Part of a small language model's weights.
Size: 8 layers, MLP 768 GELU.
Architecture: LayerNorm before each block, rotary positions, no biases in attention or MLP, tied embeddings, attention and MLP in parallel.
Training: a variant of SOAP for these matrices, 4792 steps.
Each number is 500 + 40 x the weight over its row's rms, rounded and kept within 0 to 999. Layers, rows and columns count from 0. Numbers have three digits each. The size before them is the row's rms in percent of the matrix's.

# layer 4 MLP down (transposed), 768x192, rms 0.151, rows 509-581, columns 0-95
101:455542490595490487539485442500463485534511509512535520542517525533479558458498459424477494460490526473535481510494510463504565519520523564544496510534500462537538500507514504522490492541541520500529512504471557520512467528460494543465500512454508406562507435525469502510486483501471518422
081:453466576532478492444580494483519515515528486487511489493445537571433474504476428467507576484493479511529495533460574480470489492511493517498539506495491559497516468577503534487536429519527547510487487451546472545565533529562529513472495463521459450483508497444518547544453494444588457458
089:473516515460451558493424437455505480486485517513461525448469452505465483535578517481440490499501538493509543491511554430531487489553559497502491515464508462499550553447465478424451570494488476521551475519500478539393548513509527526593432502528509434555538472555512509459537570521486521421
096:495522523494546507469508505511489511501503512490552496549506555505514558490509450568563483514454450504548575474533505424437433522517479502519486568515547480476464366522522455517543539445541490460536472447498531567503540540505495447468526545555497453516511510445442483452466539485580538560
104:441485530507434479528477506468394481516535465542495499563491511480518529544554546512535511513472510448504489447495517597552570477515515531478535428491490544494482523460384480534460477474516510460462490569516472553472570536514571498518512442528528472485541419532506480500510435471444485509
100:523514530574440502512581479513478488533504515579567390528451494517482459543573428539562512447508488479498526517530516518573518504413477484558522434504518481494539541501539451496490447517457510496464395481535504497525501399564501487553429485527488429598524522543423446479521506492450461561
103:488471485443459410525484504496517495580453489435522491488519536529447467477429553523502444472485464537458542542510498458512530518552474500519458479553536470484518507511452446477471501646494430490501484478532505471466447519553554523474544514502536513491393495533518490474459563490427527550
104:471465605441457488455492483500465483460548552480540546563382437480478527421499482507498489479472478488514515512408435483554508529522467449410490499509540526588541462497539512473459512451513556548527474570506477447464492485500482491497546545524434488431483501507478511573581461490471445502
102:486516482508461601534519549484472545577472519485547540536475448532501396544547464462540450520500495485516505456439470517500536531500515543436523548536501450529607498475507472534451513496540497493582511504533485426534530475511532463537480496510504531535515534557468472577510535416471415513
088:475501503475527484452438487496480488530520525486522453490572488461470529413565428594522446445465530524478482556541494550507604523490479531500481486532498471574442449500486510547536506552554551444476492447442486490474540474551477479461502517523513483501459465459455449462439564525426458520
106:455485512546476445449442497530518478454522449454523541472516521512567473541471507494529480560457577450486450488433532501435515489570508462462467577555518460453498424443545446453484503453496539393481488478455529488481476550519479464494568469524497509497467495515400460508491482472533494527
101:438530463473460526588441538497490516507485501409474455458560458491483464518519493533441486512461463485538510507459478466501419423478509508465496457504466444404408498441521491511503524560529489529538513520484481547488552456517474485558482601472495501523536432502573493476528488493498428563
095:512545513463483504488461475530483506477476516530563561510550477474550553549448542489523499539515452528501520490502529562566591494543488485508512499536553517517548489502498520495470533454481490542477485540483477513563460452553458571457554489493576543519513515466550522537454500458517464502
114:447515544391502491513528531502534483508515521560503538479455542486441453492530521483525434541550584513527538532523439536517542448468477528446573492570459521488521492439450474502539468487418522490517469519555443471541513505487530473469469521485620472491490501580534558541546498470427567515
100:477512553467519504603538465537476503447451499542511478475440555550473486504552585513510581539545510524567478510506478506493535453556538458506513456504480444539482512518501495503487538453481526552617496442471581489512532554471536509458483532494590469511466469444596474520442432517512527462
099:395462542465470501490505539543491519522484529477455553496487435448529523527508526449469538415516528452536456498532532474500397519446477510492565443491545477508486481513399504580476511499507531510470563482541458528516456557513477489473553535542523451524548568467529470535490422528483513492
090:417485559542538489457546544495550520479506549477511421503473467462493511550517445516554537479520470559432412572448550510522464518483530538483445544450487514544491535488490497436586424615554438521512511523427483470492536572539500521465486480448534525489501522472494503499507490554463464537
115:471437479516477403579529461497479519427496539498577466467478492501545561482514490446533520497543486545454531523507519464474508578487525459532505477493531445460483483526521446464522482496429481459476480474486505444476418542526509513502487596516450436553590546478497532526473496569502461503
113:434470518495574488538473543475488560433536479518526469543440438491527459529511481558511463484467465552455603505523548481503491454540508454484500456549466528480418500426509509484434532514482512463502492519476498519404547510456523470482464515576534444437568570507493460492527534452468468518
101:450505604451485459500554488471493490554530535540463494463565488460536532518489505486490482491610532457451508472449535482525485448485547500448477500505593483480498478523513463505501525486492455494521445551526431495525521457465571477526504432433522458459589432496501495477502530505499527482
093:438480479520487446575533522559563516581468584486498475464549479524499461501558571435525518521535487446538526426486458439517538467513501526456519499485485494428541564510508527455497526465509571562497536487491573470483508464476495466554465526573484571508408470561474420502568485534537547509
097:432523494538553421512502593514533481532538549549493434479543449512591433537491504547490452473540531565479529470469528531545486496560418514476518503449414439492510530464476495438446451485449468522512526503570533527536491491486513575507519536435528428497537512542547504536479515444471492516
103:451512485475504400537497612447503444532607452502505455446509536528460500460514483516525524509536509464486505428518567529543481489525473506510454501543454512457520490503511529631465506514507501466391506518556495496557514448424516501492496481469500483481491508450544503512460501506431484445
084:566519436558479412515495503462463531451505495512522506495467513481420550479451493459438486479498593466499518464537456514436529457458600515521505500524439420502441497544500495542495521555499523521484561517504491502447517475447429555531497451522507469522487594489545495530479479528536472502
102:537523503475485542485611449477468477437511532391561462523519557454516492525491541469526503488485526499422478465547489570461525552461496476468497515505529475465583481480549471542448575486474506526488540514495528401490518532601514457501507471467494536495478448514485497554492463538598456419
108:494510464500469516487522433447536456457492517467518503558491492478482561500564467475513543371436502492459551539537520575553478549485491504468492518448525493509487463510540459462485512484488536410461587558484465499497485575546556449441524527497543488500467548494481495538555508576510499479
101:438523496514513506527465526479547527495485477395460456549577535436517550543519616476494520450456486528555456504486513487491379520459542484545548445499458480460518490530584423558502505469538460442459485589434539486558495451542518527509441441447566478557502516476541486483465473447514497445
104:536489539552534468482589520522475454451529529425510478525570438529486525383533477545438485480552461556507451494463409536559506484463527556502554489505463552486521505434539495516502434488492499459524485495534494493512554508503456491537514498511493501528576433466464562487522439477458431490
086:530517471470522477491428489529493489510528514506445506452459487516563487484500521429494532505469522533458502512550488568517556569552511517489548463505551494476505524526505459517470463489458514495457580502522400501588517468496519501471512430515522438461517482551475489480537524510465520438
104:536487480471431394444506532487570558485451491463576540457501518506502425504492471521525520495508495548522456442555506439540470535544511479488486488603493474463480498529494485435478509538460402463545501506506501518475496507546508463469490445454496396462512516505499515496491487522521507533
105:555447547477520531586494519453516518532558429505520418546502447489530455519475525586534522481517484489405501496457556514468507577482584462544536532537530493556484494485484475504559454495465558499449529491507505490455532523478507448525460479484481597505460460513474525531530559506447501487
104:533571492451514568457463538525464540548428450553585457488479514448453516498478500420516469486523426517466547513541469520527594544521501518481457479442488538490503484560477485460462550599494443488526445515557492487441479498534432505554531482556578519509500436505502521511502538534488559460
109:562515454504515527545564522448485481430443519493556508548520564529546538503519524469476489462526463488503523453519523419507495524477568473497430472543511474565495530495523528445492537557515499493560510494563472455531502551529499526478484504492535605457440497531457491430463474526541494522
090:515498474497493458509483515519573451502532522386519476516513562454469465515574521460490417580481515532504521451531498566522494436506485568505496569480526524503485552505583514469505559525505526564547492543527517412501468534463507525535470575526497515578520575477504530581521446509509501530
097:537531525489519491537529460529473472466487489457496497526434516482585467542452501454490497440537545472481553498501502473438455491494553461468499481521537484526518481446476463479503476429530521571489478518551531493432497538460480477517534548576524514508556460447516455462534581455543466554
095:493436567501518495506451518537489469499501505535490507484579493526460454509553604458475513516511497501490533472437547515471550558627490490458505461524522539507531457519499548571482501552503455498607501511483542390447423498545570469509542489529340502460541445507504474552462510457455552491
102:525458480417449458506429573435491465480548467540507547461570484550454486519549494454523483489576471486550481495502466587508477520520466452457536515575562523501551517460450466484490520535489474549503486521519507534476495528466551503511489595510497471465550529536473567543444559481492438479
100:479576443533499545510460482442520583490498511463491526387544489452462450474476556585490519476539510498487460513476512495503532533520525476508590491401460588496502520429550528553460532538508499491495512479501546473437457476494521517492498546461518541475481519450482527531391524511497535531
101:515489545510492453482495500401522428427550511559495505566481520494402494442550443520507388488489526522498468486510515480477499440486525477527468530515473448485485445479430448488590542443482511489481531542500468513497463464564480468569512529465525483419535516491467540486383454468560523478
094:493465484498470440509470518492555540505498473495437491497417440495505419453560443476563443438566454490576486487479506549560566529450509512499490539484567541477445486504531471512499494505554501506544492496572517494462468473480524516488481524444540448558458516422492448540480473520460470477
096:517530498489512476443512494483465476463473493492454494470507480422495475543541443466454423529513529477540470437563484522424559453531491482488397468456510533495479469501527459512455428464423428430525452486450535498478473507506536480497482452433522475547491540524539473475446528557454513403
097:502468418527574499488519502458542492537570578474451486484546510451490550460544547524483546515547476513536549535531536412535498484486511505509488481492502505438560456515532506548393525531520486512558546509500539468471528556462575543494467493585528507431484501557558523459428640515529489468
108:496496533454560502448466563565517489559457401460427489525540414432554561513475503579490576496468514536468502484475512506459562500482469404543468515519416528556499404543449468527421478533524475535489529484448511516510488527512551473410506501492455560452509540459439536449557481516474492531
093:497480476496500505520512508491521490448455445496501526486473557454521536515478541505472542449500550510446556468460412483574530467448585487528522486449521482513496505485541467512508524546505495487516467452545515538487468476526524483507514450581503527511518454523482527496440528592516468492
089:455592523491432483472538444446515489490454512494545474530443571466527563561525505507526493486575522515488461559499565520434542411446538534563521512544569530470537473545574461483493484469536526501571566553567497510533473483473494490462532578499494539526513481550461520452511371494511504488
110:478522601472479507453499552513518435467535466470407479467498539481535480439470518487499512566557485520415526463442471434517494445530555544504560536557498484532523478537444517555427573483463452544481552488507500500405575512480451475491496519476472489524519506465500479460539494496481492492
101:541502507468509595476528526589524543501516485513567484521491503466474550546519506550464464436512475541499564492486504495490532360510490658482478487506458531456517514467536479478467467596537483504473529481466457525484509525595555501532518559480535514469489501416508540542428488551486476554
094:465515536543404482461511544511490600595475455450503544516504547460476506502492492488550486554512524505485494436443437514545452450516548485465537504578496545569491483522472544461496519483524588505467532474489508430510387429497473481450533465461429461448566582462548520452504496453436468595
094:550493566450434446489516476546469525543510495488453490510592478489556488487532456429506522508498441585507530527482436474499508513512531525533478476508497523521550554514487501475523486475524511586506549482516595577525393477486474486573524520468509578515452591468442464487561502526501453558
089:558481501529507522531528458530536523446503497440512508475509544491523442582552495516495541413498563514501598523537588503554402558512499556420542503456520505509545522506461431470505536531517482539522514542533521524507494455423509521512439502528559585550523438525521509437516460507536497486
083:542510559491538505523548521515509555522521551461521536471518525519486515427493510436487409484457545501542434512573486613498563534511575552500485436464506517509460450484497474488519443492533532461440456458546484497449505470540490536557467485488529433526517515489504552544529434492450514519
112:528509417447467544518525471460533443496508484575501481486530525472571457500427549497448470560572492542522453490517499496435488534530547467507542485549520500551458560451500465509479509442501538584486511430482520489480548524497457454508496545526467544512459542593533436543551451511544504559
105:519523451520452508442552513461564498517486554573507502522466441559537473488511559451541453522438453557449516538492534490544516483498418528505544494523473531509497496491473507526491519526473522567505465501462437560464528492485570461495453407480536480491486481457525521476467473440455481498
101:512538436502566519523503467419487488474482492505489451515511556545529492463489568542539466477573556512449517520585517527491561507549544551540477477406492489530548528463476542528445477519500498401489497450523514482509430498554552486413482514522490522482558450508461522561459506480481568566
106:493497475569564508542450509531459506476535558515531463557489483480497492390490543480554561465531509525560492458458499521520501447487448521465462474497441510435550436453481497485445513493442492566500494476615497473546468541448531524531432496478537529624519468514502485478401509477492575570
103:503485495547462494527476539506464454478567496529442520546453480515513482585491495568450559465501507524517508533485647449534509454478433428563506500466463549483514527503495531540464445458516490502445576450525480488506527442521543487526487507475545416443483498494497584551486495485534576469
103:632445538432576552542465526524543563417533547449578543476464493489453480596511512474497442420541529510469530580467547518497512573563443480565482475444469522517489546495502470482455521465571477521477485492476535540522473533507505514512542460502457515476531485431497498480476470469489496549
098:451537498518515577515470518458501511548505518466566476491541506466495457499550501419517458521482505517511527448440517575510539563484490448481515496441580548509493542554481487491492526562449514472510457488459508471489530478409460496507503533543493489529544475444375512425463427511521536478
092:524529502429484495529520444498524455521505542480532476508509497417477463498434425486419454505460534493538488483538496567451524476518551521493457475471477474471413507499398484527490511471504518582491446482515500504455549510466506454560508501475546538529527512489467444416486524522501510458
129:486514432539515537468408481382565459484500554539506655446535496518484526525531495495558471543467483533569456492447482499413467495457556508467490495553559530489521522455503490517468501494549461513463498561543489442512458455533558536443515514442452465573533439461497506543510523569456489568
097:428459614497536465468497556470525479556521482494551470532520456505516478502420519584495479502566537470550519487544468577517471470523483514506468446457516507562525557534441536510498482529488519517488507417461518492575437468467530531463453547528455481498502488490532444478465492461533505466
097:452530522519486464558442475541485502481514561480425477497487572530538548482546497428491523501541553438476505428473491511598438429492484535450526542417455482513529560531460451526459504522484528526524516450495501547512536486496514485568541464512512509483527482574505455498524527489598498483
091:484486524532522465557446468515512518433529533428434459501550469535567524467540506489437512516450431474482469439522446544503518481523498535492562463516507519553585480438577396515517428435473536505570519472446517502541437488462495457463505535450513493507553540589501513518517496555538517455
092:489500502519526490469437512475490477577492517528461498530492509531532465460519505573466507433491510543488482470465508483499580522488486518421485511489508510570426479529524463492496506521535560521568471535521519524532548540512488564571576475548454495541480452469508493537496611507488584589
108:489545550452512565526527534459507488534572537486531528522456460494502536480484528455539503517471573555499464446439569484504474440458585482516513458422505525514496544530460428441438487606475398495483498545510500534517533610528493584466551506545478579503532538479526531497523487529443517489
091:435511534473537412599535479456497510482507610464508460466503468566455499479476503522511483475538498509475494560499483480492534465471500490514521531482534415454514499496463507469530467573552519466503447478508606465446514485493471493497483506488487454475474534526444496477541443567460445460
104:469497532477467437564418489465452517474508523501471510511564434540486569532436455466521400448508541464602547526455571484558535565425490488503538460506523526450530436546544486439464488506447534499454514515519493491468546592521517427488525510437471504533549495454496505481459491502498487518
101:539484511527489509421420477370513508498492530551524506412599548547530491472574450609471488505517488504530483588448500533516521508517501509488479513584473537592552437453456477485534496534496476471584545491468479463461493484497481591498580474472528495475514517503570550568461554480506535433
098:627548441462451499509485438497523543472513554495525514425487528478480518532518496492445540477453474496507496495527483625422561511523477484526483473517527478485534538479504472447518506528472461494446504474525383483475467556564461491474494553444458511517467492503495495538448478546442484556
121:470533521512518626498542520525465576497454369440526505490563469468426494488502470465455486536537536482559502491531519526447504514502516525561535469591508488463546481520520413428556451441569445516546518455547436525502520490482475545503449529431507418505507476470461482552524491500553530551
110:520467530480431470490490503457472496485486436419543540543441522440486458487585476424504556467414455486546508416505519498571517414509550511475456516465528532575439405453515528480520510552459558479545493456526514521494504478512551524434507539554538523557487500422399505458482494474517525583
110:479506482518466479505521543493511518558556503595428468482502475452511424418477485494477559527499468505443428527455432445560467530430514585486491479476449510540452524511548446537448556561488422510502506518482499514465512532454477434539477517491468523491614448473469510509520551454519478510
103:515466524495439495474574560500559565521573518518450481511510490560496543428450506477508504535451497568505542461533485328493451529484585465507490526459542438523457533581557521573458537505471552531503525491488450521557518432511524547508572498465460466527537555539506523524514530476481556485
# layer 4 MLP up, 768x192, rms 0.151, rows 510-581, columns 0-95
119:520493439479508482476392472465510510455491501476537498578481508441542555523547601501488442467464504523449527496524567467552557497469554432526505469529514443533482481547564527458495607491486527467530525492471480462450487451518525443494574486596519590460440471483465431519534508527455495519
096:503475417543512461483510502451477467394512470552500497469493498480537533500479520563561522504507505491521444528446522568480544466473381411454482578529521426526526483539546472465492521430619505451452577494513484500467512581471517585466480555448529454497462482455466480469507507551474534480
108:441571511497475490449443515575491542494469547549476483496489468469570440591484502473510496573524492530494448466516471470474477486500459484459474508560499458477460543495469463530496459525534469499472436517519446541534541510440491548503434542468555448410558511477438480548494401542484480498
097:444511486405529527470477393487496486579470502453518460511524467472521541515508563525542492523397497425441525491554485478436539495507566538466490541504448487555472501590482524487460476509506466519497490556433461489512531433491609573468529534459508458474508482503557538544566508501482548539
097:453447504547519532488427512540493423501569463553492500441496481538427514498493569559511464478467502469442535476473525403444460481521501513480448480499465512493439476567469530497507541454478500478495490469564516545549537533434480477536496555536528501453463476413594469449440509468522522445
096:515542501457508423478447461447444531452495535507499526432484482466438576551529498470498497582462500440546525435500461553541461503522561495501467475507507492502474474555488454544570477483542423516494550513484550503495519396441500479545440516520503485517471593497559463440461509521562505574
105:501446430472546489530442495531549474503508506479478446492416521513471532560580517469493499516464483507462513512505411458480488447493453432491492462442507504492465490517439481495516521530515498488480517475432532516448479478540550469451477483505530510555479479462491474555505543461503529541
097:519456416543525583537499496549472481448517459513459473512532542523485565496544437527480455499508477591478507479447454539534525434513490471388511585504491531583537519517495470464491503483468540523417536456550484565487443571476505472548448480554423427484519470589520456560549512463425482470
090:511519483489483478520525516512547507453488466447481559508517423472497542551510574507578519480483449560510483479524503482476504529488478456513467498441493550438549499531557450491487461476387535437495484490558484485494534472480594546536453502489484444571569467534483500511523485502469477557
099:530507477469551479515528499492494429458537515455531460529530487432483497556515413495567461508461507505467506494551469556506488531466520582554512512547375500526456429522458426456472504474507500564582542457516475475567567526503477572559518516421490519411524558509464437515510493527461481536
100:486532519490501450499446483483480458528566509497394588508493496492472579462574502521562452550435447471519477498512500523577456507487471388541520551456552512579504456488531490478460557521452439527526448533523520459419452498506554459511420546515496521527589482498528457448519514418477485476
087:551387455544543568476501554542500526468534427492450437471417485515501485478553478495507499548577487521465517551451567468517448475538455543515527524463558458454493505532495506537542503527542472493493537505534509543447545517443473459523551581452423491473583526533522507509520517488499553470
108:491510499469528490475552513458480377505546432519504567488480459539512481429480546487569516496510445528533539500519469527485504474484511425458503502533499470552503532561488482527537580619490469459466509573550488508485604566482444472539459514512541404516548513492515415529505459462486476511
101:540455485509532501552458560465523527419480456562531508555461427434475515573482452537511380474501472480517509535493546464547538488478507436490472509471543506516500530434568463507470456522492512540498483588469489506514489475525464525592459473510489543514486480531499489477401512518553383478
099:549548538520503562489504534527521449560494548462520476501522562552417469513545483509496509527466525554516511587473497405532518468446476474492510441484491507490518437533490541525520595492556488446519506448527531442496524474465464579476542503497504532461452423521518423451544444538491568514
096:545467503508498506501404443556511513505484492488523535442524485485467443500465459398506414475521525432590515481521557474561499488524528452454535472491479500566510457428495513523430507515531546436538527515466508517555473493523530557451472461484488444494446504477544445408510578563503473477
106:433491545566450555527475505530519432465484476539439501488501453531453432540528521501504505514539453523535520482531467450499479496489554483502472410473551470561499473507492520545553513537514514497475487528540492462514593501494524544495518580433564546451519475508489516530603480461437469550
104:497496605459550452490583454497543566501502478492523472483507537488463494567472523522529559528499452521441465502484431408460495531490482500490482518480467483466452518520481479445561490504549420571481429549495497488505561532489576432578582489488519457512472452499537459490460490435413436468
104:490545508508506524467552539460501498479528478557444450540531480494509474512498501488475558567541470531485541456507456521540469498550475534492487520567478470512427540555534510516516506468522401469431564484471531526464511450474502536484487573463494413516450473507496429487524579443464490497
096:510469417530493528503537462493541473473556461529427483522433506494474486437520522518463572568515497495575483523491494459482533519586498454492455473576530526528568491520509450446507462486483459481477529533448551573459507592531489516509493511489544446462555468490483503491417401537531483461
103:518510474479568426482504469509516443484447507509511453554427506511477460483493484477578508533428534542510495569507576499535490568514490541546510421491473556583475523547569480549479535490483491598489499478524479570421513542550518552536460572487556492518528501549491466466449498516511479557
102:466488481549527557470532577482559451479468525508511390520504545548494520470628549464549441518501564562522473563522415563371458438506516438503565499498488436528522527428477490534475516508599468528486463518449537525516509488598513520473511476528512447494562494448488488539476511501517492483
099:449505464503412532569480542528479473488451464561456475423489495474450450450463499527395448454520545546468508489504472549383507515536454422448447477511435473458486489462471550556523541510524533486500514517551495538478512423470525554401514444477480536506514434527511569505516515492488476549
100:508537509511526550510535457487527493509495469548544521514540510464472538517512501452537439561523481497513535487523521489535576520460567430488461517511508444483513466480442555501546493491555455464565400446477435504397515545590541481495545527493560534479595513478543596478497552469487496513
108:428504575512548499552506561486557538468516451513511468462480510524551483477614585462541452517485524468567471515493566461479578480503493492474509433514491499520448558525475504529509486474538501457571542516494538472436561439557543458511502426501495588460492528496483517489485487485483463456
096:473461517451505571456540453501568474475466479524381572532516501464524468465544518582507494525496463514495470553484500546566540534479534464495469473473600479506485521548564456483482539451538450427493584493458512491448485528552478480459530509481535496467530511470486412514486601483493369477
105:476470463563534539538452479546510505554526474504421489436485441507498541427467561578537493423471501498474493503448560499466502472468562560521526465514511517491529476492497520552567491507449485495514485442464563506507494557465495465514522618449559513523531454503519489506478463521495493466
096:454479521511511518526491529446470461480447463542476525516504536478461555518513478558524504474509489484580485523498502525479462481522465489456497523430489476509469501471540480474565452464393507483459478553446587548405526572508489470488529531551406496533509440479458502535488494531518482513
096:466516478513456534472553515496504473597503512514439513472504540487493495497490474517468514446545477547411454514483474534470560559461549480447518501510581437521509506443520558502476510428474537526450442523429434522508509552470473469570522538492543526448534461504487535503598504412443501537
100:444520481525487470507528506463601464519533516471473558449499521478385425541495644457468484521594533457504475508457504500471533547498510385474550553491476474499548560478433478519470504486480507500482441539515468576553552456504538535541556545497511486548477495489538444467496539533452511517
099:508528452516506564522527486511485501501481504500448497491494479612498582486568474521368495562463500617558431445456580526513563536468479489500522515538507535446423480465489578414536586482491483425427476474494536473516474502461518485500533548481429461531421435488506525464537566421541540513
108:531504448485553451445520551497514539461537492521517498459542498488549475429496479437463451534543469429493533426577517451517444547447519400541498490495506548534573519462472521501531456443457491463515468526518503496524556526484513502571448508563511437547446518436500533473505459489531464441
090:482438492523557494489484547528434508598520447434496520495488427459503495519490518495538578459479489456440513523571469386490577516552516528456505476494549520466474524536467466480474489501491505481478500494490457566425458496485549508483552445496447523524517475524425529506519534458515477435
099:525489446499521477505559531474521522483527513506596530532451433491514502502496524485509473454527460480568517456499471514486536461507522529473528457484538513525511462540486365523431535455527444512466560454492576479512464468534449469467465505493477488435495438504459572476527520542511474531
088:493563465485547469496468521533492511463518480492464491487522515508441508621506452461479493518492522527581455468482447479504450460506459470479452521563484492490534504476601539494524543591511489439415527475482503476478535483512588453443492559579581539514510538524457464490449533486488528533
103:508442587537541529560543522505484488548513466460490461538476530449464484450503542488505508481482458488487443544519505385507494482429463441463479455454419513410500475523489451501457550452507481502514494494452538561574550454488562464560583487429447519485426413549523529565552470467501444510
091:484502528515499449610446435582468449540432505500499480483530466481488472487491511485506520504515517480548491439542512409562523477486573504453498536531451473520485548501518492535563505506521464460538572546487463496454496559550530545532542426525467443565522451475567513513492530548527465477
087:475552480546416462481564569451510534576482495524475446450525509475526497477469511539561554482509562529508428500533492499503456507488450514405568525440484475494494473537510556491526568437519523517460467524512478535490422510541497516477519513480533508547440469562461516517575488550502467437
095:481489478484568442493514479491507512374441516540446573461537544501473566510540518509492528515447532519499543473468492488550423489422483515524506496544454462510533590502542531570510523447465516518483469519418508496577572457465475493501564511519480563436465500461518506490551518453566512479
091:456505524452490469544504541523531471486447520546438503483517529473543553481427506478480539482525475493594496525483519500552469534461482457492507520518435512478499480492482592516480566517541534470561560432522414457458508498511479468469483523537436472455520403444539500486507456416456414463
098:531499431511476487560537477560514501540521463585506517515460519490504525501541477516469560581512503530497504478495471468548494450488437447496498502448583578503554473475576493505495545481508546525445486507514602630448501568565501471486480488494483454513441539471488455449485523475539523508
100:464473520561499501574504481502509507463504473457512539495454455513526469538524395580543475544565441528535465488513514578558557515574563518512505466462475515504497572422520470522481493541523509501475502530538515446429517547445478490492543504479494466492525507473545549522468531492517593451
099:519597485475556441429490495542472503504435539485459470492482459433508487493478528535485471559508449480541510534528542553493536555585422444550489451533496514466465461496445553481501499514514519497476557503493500488518575513456448515536535476510435494458477522461486483538521551518467517511
097:515371537528557495580518471514550511499579492510507525488520505477530488500453499553488476500440494507530523483525558508527496545494473422484511478437443578581499526509514489484546520549510447480424466509444416495465529495433501437503501488511434470518493489459464457392446497557558549522
101:465537478518508547518513449494475422524517476571508525456555555475525520480441502526443472537435532541446559424472442500528447536483497544470491468491488456473547442526500573530459591509394386530502517494500523452448437537479459495485499438503477607544437532433521487546511502504476513468
097:460465481445515474499546553535476491469496405485500583451498447485498478591488477524505541513528496462582572497515492492550518488495442547434525512484551490507441493577461505492479460503510516429498490406466575519478519497412473453593489464576538484575499498543511512534517583534525493462
087:457555552515492473413454490528557474492499447540588477474575484519467609542551532541458499450441506489600500539427443496495549532550528527513534414446540434470542543452422513478549557474522447558487488483529530466461503505391501516484467505523524432508501556502467469498564501459453495512
098:495492512596495483491486502508490458477548484625459441476470525520510493471539564528486488435465551531465454515541482539480473539513446414448533488462450553526480435437541449539521537455504583590486443535478516477516628517522523495468396489505511521495492471503505501474502475505481481495
097:509531532593492494533492637436513481541525531454488514520475474454561563515446481465528489563506450518557374500419471428533535500479551549509476429500471493461448457483464580582479444441540523466435548474440540497447457464505501503506495518472442455497524558417411488543489518505502480485
094:477511518575486572433469449505538489523483489503406435520460527498527512511514492498480554541512556491525472557411476424427481493461482397474468536528536463499531527470566501561530489517521482496520531549542518491502399490509533442559399496544520544473508476544491466526457494478491494441
104:449492469514508494476566476508575467458482498563499493496553421540519431519455503502465493580474528462487564493538451551489511583531513483527504537401456491502387533541438516497499460533557542565478486566495510477487483414516578515536504518519567494530455506553509484504524411437492426472
101:480465528419541487529495496520507475458452487495462512495434522479519544518504434568516539488468464537587529594561453532466522502530521471460474470507508489487472424508507460560447485547484518446511458493507490492542482533491459505522411520483532556453451511595536482517503480492469450540
092:452387459511465516501532550426438448493536524470570535431486526534510483553474535479526471488486518527465476470498521476461551490501572425517468475474524481545447460498558454550468496533422450499502501521429459538514443557497482522547469500466513513516476499545453495486534431486479478543
096:490521476551425553445454479498487436513445496523439516404509505543474548495499516525438480494480484499426412498512486556590430508553497538466544419445564444512466485474540520521510556461527488491478485513591528528503509429546587597454444532541448488494529493508522426479532498464579525448
098:547422498434455468506540504503441544484536465487439447487555451490461497522500547432532523563449538481490537449519556454450524541446437489471451491501534482484524480474531531530444466555538414542491487475523517479454599547551553516537487609527523521452464440554533547489505523489567561496
106:402533466518494448488515419453482548528476510498522472517531506463463493442523503600496487545495491516563513534510401507485447454487482527523462492566490548447443549536489475486519530550488507412479488512533350530500469471513514447510475519492533484504449497501534441511489530505474508478
109:439471556476524499563476528464508477407468446503503486503515542518486593475525512531542516499450540485517518513550503459510521514493522469418488417600456544481488527502504489572496510453525602594496429447529475522490555523499419543501499494365539484506475490505536488553535502505415453454
101:512592512540524451471527676452473438488547485553443519515540502473452503558496490468567488497566420518517504462456501483587525478493430483440515471540488513494546454478561482504412519478517471407522532554518487446530496439461382446517481492443516448461506516427549500537498528539495478473
114:458502481526544564482465469458534401513466511483481466493536479500466438530524502477503476557546585469534497503558516444391463401517586473415548513520586529493533542438503538543482470511492406493460497535414520502490506394555530494522522456485566487512492479472570513532466508532489385556
103:462569454492500468434471472523528535514499464511513550459465528530437467570528522405551539541483470534530571505489452440474540546415551516475504445533506528497560512448517515540539519588488478468503502509540471485566465524466527507504616516551499457535530495550567551537532491534519488576
104:501482457518488530455498479520575450477481525530527523532451528506534492477546619447478495509493478462596519490509468487526505537491503465501511512546480495535471536534508569440578470447547466443515531551504430540428518517512507489493554533494564547542497572501562468530443570512522512483
104:497550463459490531526539524533539501520473470467511578391413457498418498509488505447554454478516433486510522466487533530472536537501525440451416563458485454546464524562488489487583508563457486497510517537481572442509524512491437553547497578513479463528492439491471494445515536491578449538
093:531508466467642472458472499502494478438591458462470496529471475481454493485515416515514532491500449500512440547519544432549580494467423512515537463532555514471445493543508517498565486490521464430442583598452450501482522508493522462458493457546513585568497526480498511475479430457461525433
101:439533527513497467548442470436523478462504570546442466414483472492498498506483475451523477496545396554499492509550472524461499506513491476553548517512484541503516573507506496515541607493573526510509530533486516482618543466541491495459553452524505497487567462516533464526489512480477547500
094:496491513469505530517519547525490539490412463529508515511541531483611474524540492465500481517468481489471476512461540525491548465536418524497530483521470434506445549512517433504411470474518466442465536564472491550431563528505526517525584484518481494543469480510435555518452463489528534514
100:546484459506497496505531408456460440538516552542499413469569447478467494438443511436546512482456472527497613482481459558538489481606502431493557554479443436493475498513489465537461561484511546415500494526512480482488525545470547566524477500551568459484482455419512433521442454487528451452
090:536487505488518486497517497562484477473497460497510609488402486551512535460449551548531443506493486464431477452505549497451521491485453525506486476501503515459468531523553550448449543497505515498512571567514492556525465464544440499501553542543527462531488466514470522507559463448542503476
100:523551473453432495483517541476455458436517486531470472497544420540441540495491485498492466449441542520513540524531511548526476489465496496492556446544467465489451511496513515564523446496489410586530445461509508534495508523484515532450464627569510502484482425418468415518495441478424530540
109:485509442459450488458477438441517584527587485503492578439586475442470473473494562456471510507526562507555531484485502454460529495413488445496435504570480463494520546532547511515528504527521359522489487523455499509506437475518511519508490579485494471527544415448485496519535523520494465458
103:516509497482480503491461483493512518528482523423481552474524508454508441490512555419501484524493551521522529530430474508484503559473424553490432507500524522559536554513432476482523511516524495464512503517442496515481538590554481477480459429457535482499491490455602520459479623491443538463
106:534554549513472487537490560538539573546534421516525518559454532516513442465548531518518449486447509496549442551474494484554466400521488575520496379509501529542540557415514552576582449567490428456480478499468513498532509472494482506544448506459496467457470486498566487526530537537466482493
098:523546500474413577521542504485490504581503508486487524488453506475454492474480505490537497493504524486519508476433551505511520464495534512431492633501496511536532436577471499508428461493504458545571591502542507487506535463521533499462501451501525490413508473503469468459546501505500421419